Weights of a small GPT-style language model, trained from scratch on English Wikipedia: rotary positions.
Each number is 500 + 40 x the weight over its row's rms, rounded and kept within 0 to 999. Layers, rows and columns count from 0. Numbers have three digits each. The size before them is the row's rms in percent of the matrix's.

# gate: layer 10 MLP gate, 320x128, rms 0.152, rows 16-71, columns 32-63
# up: layer 10 MLP up, 320x128, rms 0.142, rows 16-71, columns 32-63
# down: layer 10 MLP down (transposed), 320x128, rms 0.139, rows 16-71, columns 32-63
gate16 100:519531492501544495574514535456556476566537467555525494441518513504571550470492559441615458403499
up16 096:454544445514423465451584501529532512510574492417547547470536607481641507525519461475477483509488
down16 100:492509503482508546447523463437503522465466516538442416474469440564497551534442536534509507523482
gate17 110:505487419492475481521502540453521557445513458493497468587519511570459476470433460427476468446467
up17 111:509511535411498553469484497515487495550534518510598564515574536463509546485493540473527481511551
down17 107:508551608444504560526513483514443447560434517476515516529508522498562496457488457553580469488480
gate18 092:526543464487593474470464524469537513465554488541440515531443531544541467524486538519506462399537
up18 088:489509536483523484461517496475462507608518466455520488489459554563506544544500493445464483449470
down18 089:574618419439543563575507490465499566516526484487449474502481512504518468531516447443560449534504
gate19 081:472508454488558438533553487555504509447514508558564505549458475490574552490498456454469484528538
up19 090:438503480500489495479511581499544498459566504476469515504524502480451462443495498518421480460468
down19 087:539473460496564552496517496496398472460428447498639479507479465509482576473553508478551467458540
gate20 108:511476501448488482546442430592423483489478537500463481594533510508559555487537475411539491472531
up20 108:426501521479516453554486478529486574549452494567456545591521464556511444622457474465551494505488
down20 106:488481483554534486542511464464512505457522542533512497555456469500461537481453471470491514485533
gate21 094:501511507533511516561465506479456559482472544461441564522513489537558509484455480492534475487495
up21 100:442534493479585457485498516463433531497514480567499481448505505478527525468503537558479536491581
down21 103:464495479509517483452448545559540469539527541535537525552466470517541536498452566584582499525528
gate22 103:422469466451504550532497488545518439502489477462455559572532493497560485490445481517557480417503
up22 103:558509441467530495489566499501479559525556501476479561516461508660492576598502536508515519457534
down22 104:457531535491546466462501479464482493595603499469525540509499477535471483449578435529571489507469
gate23 105:544510523526570554552480529405539497473483487530491548447502488457505612439513463475468495457603
up23 108:565434572491494544506500471517499555451503516449522506501565550562502499460422444471515522507518
down23 104:462521614556523451445544487523497506492517560461470549489429513514486581519509528512518408541514
gate24 093:499517500529481457530402494415531503465541427502549511471528552560368442450520454476608475496507
up24 100:537482492442494525510460489476525523496480478456474531555544547481491525492497531489520489524497
down24 102:476462534459539448537508364440584466492547491575452521480510535461494581411483558522524447471475
gate25 115:516447478511503544497496498491527551424477495470511527488503585464514519507543573478499532531470
up25 114:481500540567476513509452532514449437487536452541515504533529558497484482489514595516511519565469
down25 113:472485481457482470487459500529502481472518455501492501531458488488407469505534495504516514542504
gate26 103:516488478530590475506508551551457520502503461497384509492545489499501483468466433467549491494475
up26 102:495529473426490438491613513517504578511478501518472493464497507458476449558453562533479518566512
down26 104:508449476586484487478459489519485497463481469516547567526484491415491520494444516491554486500482
gate27 094:436506493456551549505493448525587452493522459525501442535530472484564505474494487445500451584489
up27 090:502496495459585527517527491477532506428499582588501461453522499536549454484501509531525453487489
down27 092:493511489494498452485437507462522593536517517465485481530465497429464529464500549392526554467505
gate28 100:534480476471473474551571551503525551499519524553472504480515580444510554514518496402467491462559
up28 103:498499517521464434508553460538448471597494547415501465461509451463591443526402483513412507511484
down28 102:494529503515501535474485519520451403507472522458539517521535455534465490516438487545467498510511
gate29 088:509480512472510496505474494500487449444573532471440481476552495459545499513509473495523473488531
up29 094:458484481514473441543444508490486564550495428463585529513492559433475423507474531469511533444471
down29 094:501529469446516547507486505508460526496507488533462486531485442478488413434493482516514558512556
gate30 092:512488462460485477531553492420477487537500433587503493510484515534462501457488513462477458485520
up30 097:595578560499527511502462466467530500490557472519465509514508468455505478468500495482458543465498
down30 097:478473461539516509539513522505507476460439447484457558481531498530457515566479538522579456556540
gate31 091:550454468484464490478528532491572498512495465477450473566521449513475522581542532493522508455500
up31 094:491518495563462438570463525446452529418526600506487500462493497434503441509502534515546493516430
down31 094:432453510491553566488462448547517450484438532509497460473530601507463505492512487520441459459432
gate32 098:493563479566520462546497511531502566479506449484541554512495486469484607506477516458520492535484
up32 104:492531535500513398483528611538494437575445469508444471495489520517501522408511490479516462553523
down32 102:491542501535563496458502436491521412535476489561510510505484456534494494435444459477441499467510
gate33 100:550547404427522421496501524494480488473501541487479485539489539480513506559514500483475409506521
up33 100:482522459453464460531562503418551506457495544466488535458529533488480442518516436502531492549498
down33 100:450499521461518483401418487453522521484506555471525506505502436532433537534406519557522512508471
gate34 100:454500457532501423534496462538500522494515499518557498479486508552507501501547493539534405568499
up34 104:479518514487502437485546501550534380457542435532526503496522478532518602514575551494475515495473
down34 101:481529498495426481411475448528488430482511549563554505581531453520467531517475528545498454495550
gate35 097:475460445501527489524430455526527491470583472485515501497556498465477481486490540520509442457506
up35 096:546448471435483472477544509499514591458504526504446514492509513557606502579478463498456497522449
down35 093:563549507460479444528403449476558507516546500498501454538510509534535503541502430471559449423474
gate36 105:482416433498500541496433515465424498450516538462460473540515505569483537464518510416478421532546
up36 111:420565478515504584496435533529481489571469493472489541551438507460482565455556528480513582492509
down36 107:540484491485462531539477546513479475456532553499492533535452482522531497559541517414506409497520
gate37 106:550505533522534517519447456535480542501562529426483419520455479503522464502527502419513415483527
up37 105:478562456434473504504492427510456612500524525509503513484460541451513479506457533418465481576510
down37 106:497494466479519515424588445450520518520486405468532489481484572512543484522507503499508569500518
gate38 104:496452482460502509511497494477464454464479464526490504603419538506564493453528541446572479547498
up38 099:562525450530495450471429496510483488504510491476512477504559548468490475481530497476546459487440
down38 100:464505475424512481479459538541487459486549438492512521499608475481413516470445533438453473530528
gate39 103:519513489516526482508491448549413494514570478573494536538463492499533535442562462521542463481518
up39 096:554466505496520520504471422440469540490511584546497455489464489437512458485446502454477552477466
down39 097:465469507530498476484520486471511510472553580505548499518497507482496485553541549466526498465535
gate40 091:489439501516450511436530461501508534481511520494597493490474421576558488515536510507478510503537
up40 099:405503534522506520503536543499500473476471552480487504543482517542453494449515532499476529493596
down40 097:612543485492488434501507490527502492497505443520477457439490458448497512515522481485507487515452
gate41 108:448486463508482490523581541552456540509507408517418533608491543516482470426490550532491520511521
up41 113:512410588483526450502478517540512613492564488513439512524491467513432548505516456480395509437532
down41 112:488508564472523538643542480465446521535497459464436546501469498501461510528513524485526501457561
gate42 096:516487509473465566579513444477437490523502444487442576519543546463538463446491449462492546564495
up42 091:427441511494501560488521524504501470556482473564486466553461444495469522504479533523524511570463
down42 094:522489508484494535456439432544459503548524506453460576467513556492483393539468452424438488500467
gate43 108:545457525464564548536499564496488533464549469430497483473499502565505502439502467471503483525550
up43 107:522497457458503484473497474530521494509504537452542455481425524465524471529492493495495479403496
down43 103:562466503536497491413534513492479502529542505562602515512501461471502542538521500495506500542497
gate44 083:486466473484543481534547456515526545524560519494512446532518481549561536476440519472531467539454
up44 083:461517480441522548496543536493476483500435528502537451453468410552540599552444462549441510484542
down44 085:528470507456461483413534477512518441421507514489438522496548523520452464449499464504553477498500
gate45 092:454458496488482523543491484469512481500535441513434599513482510526457489479581519486519510531462
up45 098:557446489482529441524525556426506461505467491543403472510551492394570432462550438451525522479478
down45 099:498477460524460543480416421546532487584545528542528530492526497463474503450520503496515408455476
gate46 081:499572464509574531519511461527482513489580482505513551501572497436476511490439484514583500431504
up46 087:511443446511535490538534497558592481501513457493504528525429544487524523506427518538528462524515
down46 088:470516471605494479530563512465576574477527506500501553488536525484513476503419546437563517526521
gate47 095:524503567487544502512540543475436491495509527496546525450443507519523524465502451461397477558553
up47 101:496490479483549522521515496499495468458454494551517522476455486483388491453488505477509493476539
down47 103:538510422470503511517489507533514496541511524448470530460525493535480471523504478482558473586495
gate48 100:516489447435540536556512470468504519550561478452467513559500535499481552516497510468583441513553
up48 102:481503477503483524461458465521564488488461484544598455526487606491528452551514572486512563527413
down48 101:477482557463448528528471477535441494517563488548528479497497551538493552443521488432532499493483
gate49 099:512491498563585460532540530509533553477583506560481457465561499558494519502540501417584507571460
up49 102:500518473515476536476484509547480445449473481399461495564527535469604537531507517484510513491482
down49 103:519516564471468401527500436446476513524579464440517505480489519495458484551449487531478575467427
gate50 097:528481471492480492506385552458558512506561453499503592613505545491582512431489499508523496465509
up50 094:483488463476456451473491485535580439555503523528444503523515563465528570487564473451496428517517
down50 097:405439481472519504576514500466451495518559540520505518524488554511514439492473513588522496513482
gate51 104:497490498535544482511444536456499487457486501468489499488500586464535437456531496442556484512491
up51 095:468455521453472509493519514576441542453483463491477504508470455524540505456429400500507548464514
down51 102:473445477442504535501445468518498473532501492495511441465464465451453551488498509544490439513547
gate52 078:575436570486536443525530506467526530541502552566513515485501498482493576507482516472556403498454
up52 086:485543509498534490529509536506536552566394612472516474529528547500496483497510556506546499516566
down52 083:471410502519522572571551544549541471488583516511516606514519503481463527538447546478594547538522
gate53 105:501406521573492549563462521502505483494447539455508490495533514535486527455458520456504435484508
up53 103:523395491538465519551489513496477463529523498416501470527532475522528501513444530419560528545539
down53 100:476517444434529577531498502548501600520454507493497473454429461533590475467480496532491612541495
gate54 103:508479442454520583539529466547490520524551503544393509529492527559562441462448507442480500570498
up54 103:529447519509490500463535534508502511496533451525497534511462459446444562548532446476462472444519
down54 104:539526523493518524540476470540457491528520474480487525556449519428511528538507480541484444493556
gate55 083:483519516499530538510471552482488490433503484581461464466467513500517472498460548476502421536541
up55 074:527473509487481474548591390471503450503460497429498505573518537532535505462486472492445505496508
down55 088:442504444459553475466499493474495531481476451525471488551450499498545452452527503452533486499571
gate56 110:560543436410525547505506479481523552528472568480480527481537512514567441491547447403524522505504
up56 105:484540513516637446517500535489473516520503515519504507497587453486458452507569525481535491522460
down56 105:513436439551496515544557510469465556517509539564557498448561514459580550505482444525525494452425
gate57 107:506469563437456547543508491493549501441476511469522535541474519544560569481439501505448480456488
up57 105:529453504488434564494481471500498555469547450485464492497439539495493507516492504451463533429547
down57 103:535503514498495480473449488478442532587457435558360533482523480502549578461502451576502482537512
gate58 100:492465493516496411519458507500450567474514518494570429531542466520496491517518465463525440517443
up58 103:532485503402487450522478565555482454447446457494431515498523489562488506511540519507510486455536
down58 100:452408516461510437497546510438473478527479461437539523498445576477474484566475516463525567473454
gate59 094:510518503468470507532487455477557545605475482526455530645496491487491581541514511480504544480528
up59 098:481577478461450532487460496441583480532537506543447521533563460531523586517471522511480553455503
down59 097:518475491533493437460532524490520440462453496503509449517512414499451458507481531448541565545488
gate60 108:494503355489481461538535490485485511429479487456423523507491598520486416508451467518496456510496
up60 111:502594478483485481449458562514526499502561460507559528517515495488517514552478571500492433420482
down60 110:504497499518419519396424484437538534517528539526474471519370486482483452478493502504500486483477
gate61 093:522529451502576494475467556514513541449520521525483481445505500447513528488496523502462479525548
up61 098:582525506496529621515559484471495423468477512548479531495454495540528509504423468515438462534537
down61 096:462437540496458460502497521473501479470537548496530470514550469524489524430445484474516503437556
gate62 106:466459467581463435507514470532527525470489495472542506547494643493492473463448525504454504483520
up62 109:462517509515572491500460501541586474555525474483528496556572393466531556506458499520465504492509
down62 107:604527467532425540459480474507547604565542528498467498527465455488523556458453506517523554542551
gate63 100:429492493509577464519496519541541477534511498541480493527534539506471453489501528509506463493571
up63 103:471435617419463490509453424483553454475512476443464461506537500572496483503541419483454459483501
down63 104:493495498610530475546510501508550455569455429513544527514495518455520527508501541469516581455543
gate64 106:506430441481543479519499556480471531453497479522469509551528578473542526517499492484488450494407
up64 105:479473503495503595502506517495496494468478531501481474541492533513503504445479497511579554614456
down64 105:508469569551483506521517468487432413531465531514487503556515484511495550472448573412566532519513
gate65 098:513432516445467462535565516502508581459480551487526547536560545513488492567468511432526465499526
up65 102:510454526504478551524483506511473576607496532399434528518497520573491429481449509414540541565522
down65 100:513509480572511450523573499441512591504542574501458509556466499458530471496499534565493498527498
gate66 114:495386505487465461544508437490507509469571569493538485537529548537544518505448510524442441483460
up66 110:557522503483452530542484488459473517430576479543434473508502522486462446492479427381552502550512
down66 107:494418457494526526524423504474431490410424508406465495522498521472537479491463508485474561567521
gate67 085:460486535546535450540474497599470528510489515535553525489525494484541464488515505508479451514499
up67 098:458455504422465405512508486473522502512521539484475465445512504471502585536504526450566457537432
down67 097:492569450579479504435504501452591574485537570387494487515471536476486490452525513507453634506488
gate68 088:425490420537557460544505435534533529535512457502542485572505559492553516521504546465535431532517
up68 079:435506458585549521484503543535581512532582526516553561483521486463541523568508428442552511561536
down68 086:508501443543480481454549514475456487496536532455538560450542496486476464544456456559497569490467
gate69 114:475454510533505405555534549559488582525529498517525533539503498510551514445492522438499382527449
up69 107:484539474502552444532499582499514511502423494475522540475495534539418461490532516546534511496503
down69 108:507517539509453529521583511512481468520516416465478532527512491477462536503542606538592484476540
gate70 104:481514480536528415553583540544536510565477506490544518587441534482519538446489543452492515556526
up70 093:476504468494570502489521541493494487512515479537627533481520486485457593489551609482506483563479
down70 099:477510441476495513535453455518514498626466502432510472521503547582499535492478466495458507536472
gate71 097:453546469536479507521474512476341524498457504457475474513433483500521480512448450507430499429538
up71 092:548458524493476478526491479415558525538536405514618514498477472575467468483487514501510474508496
down71 096:571427515536465514564550450481516534575503494499471536488524524470419469558549527475478469496451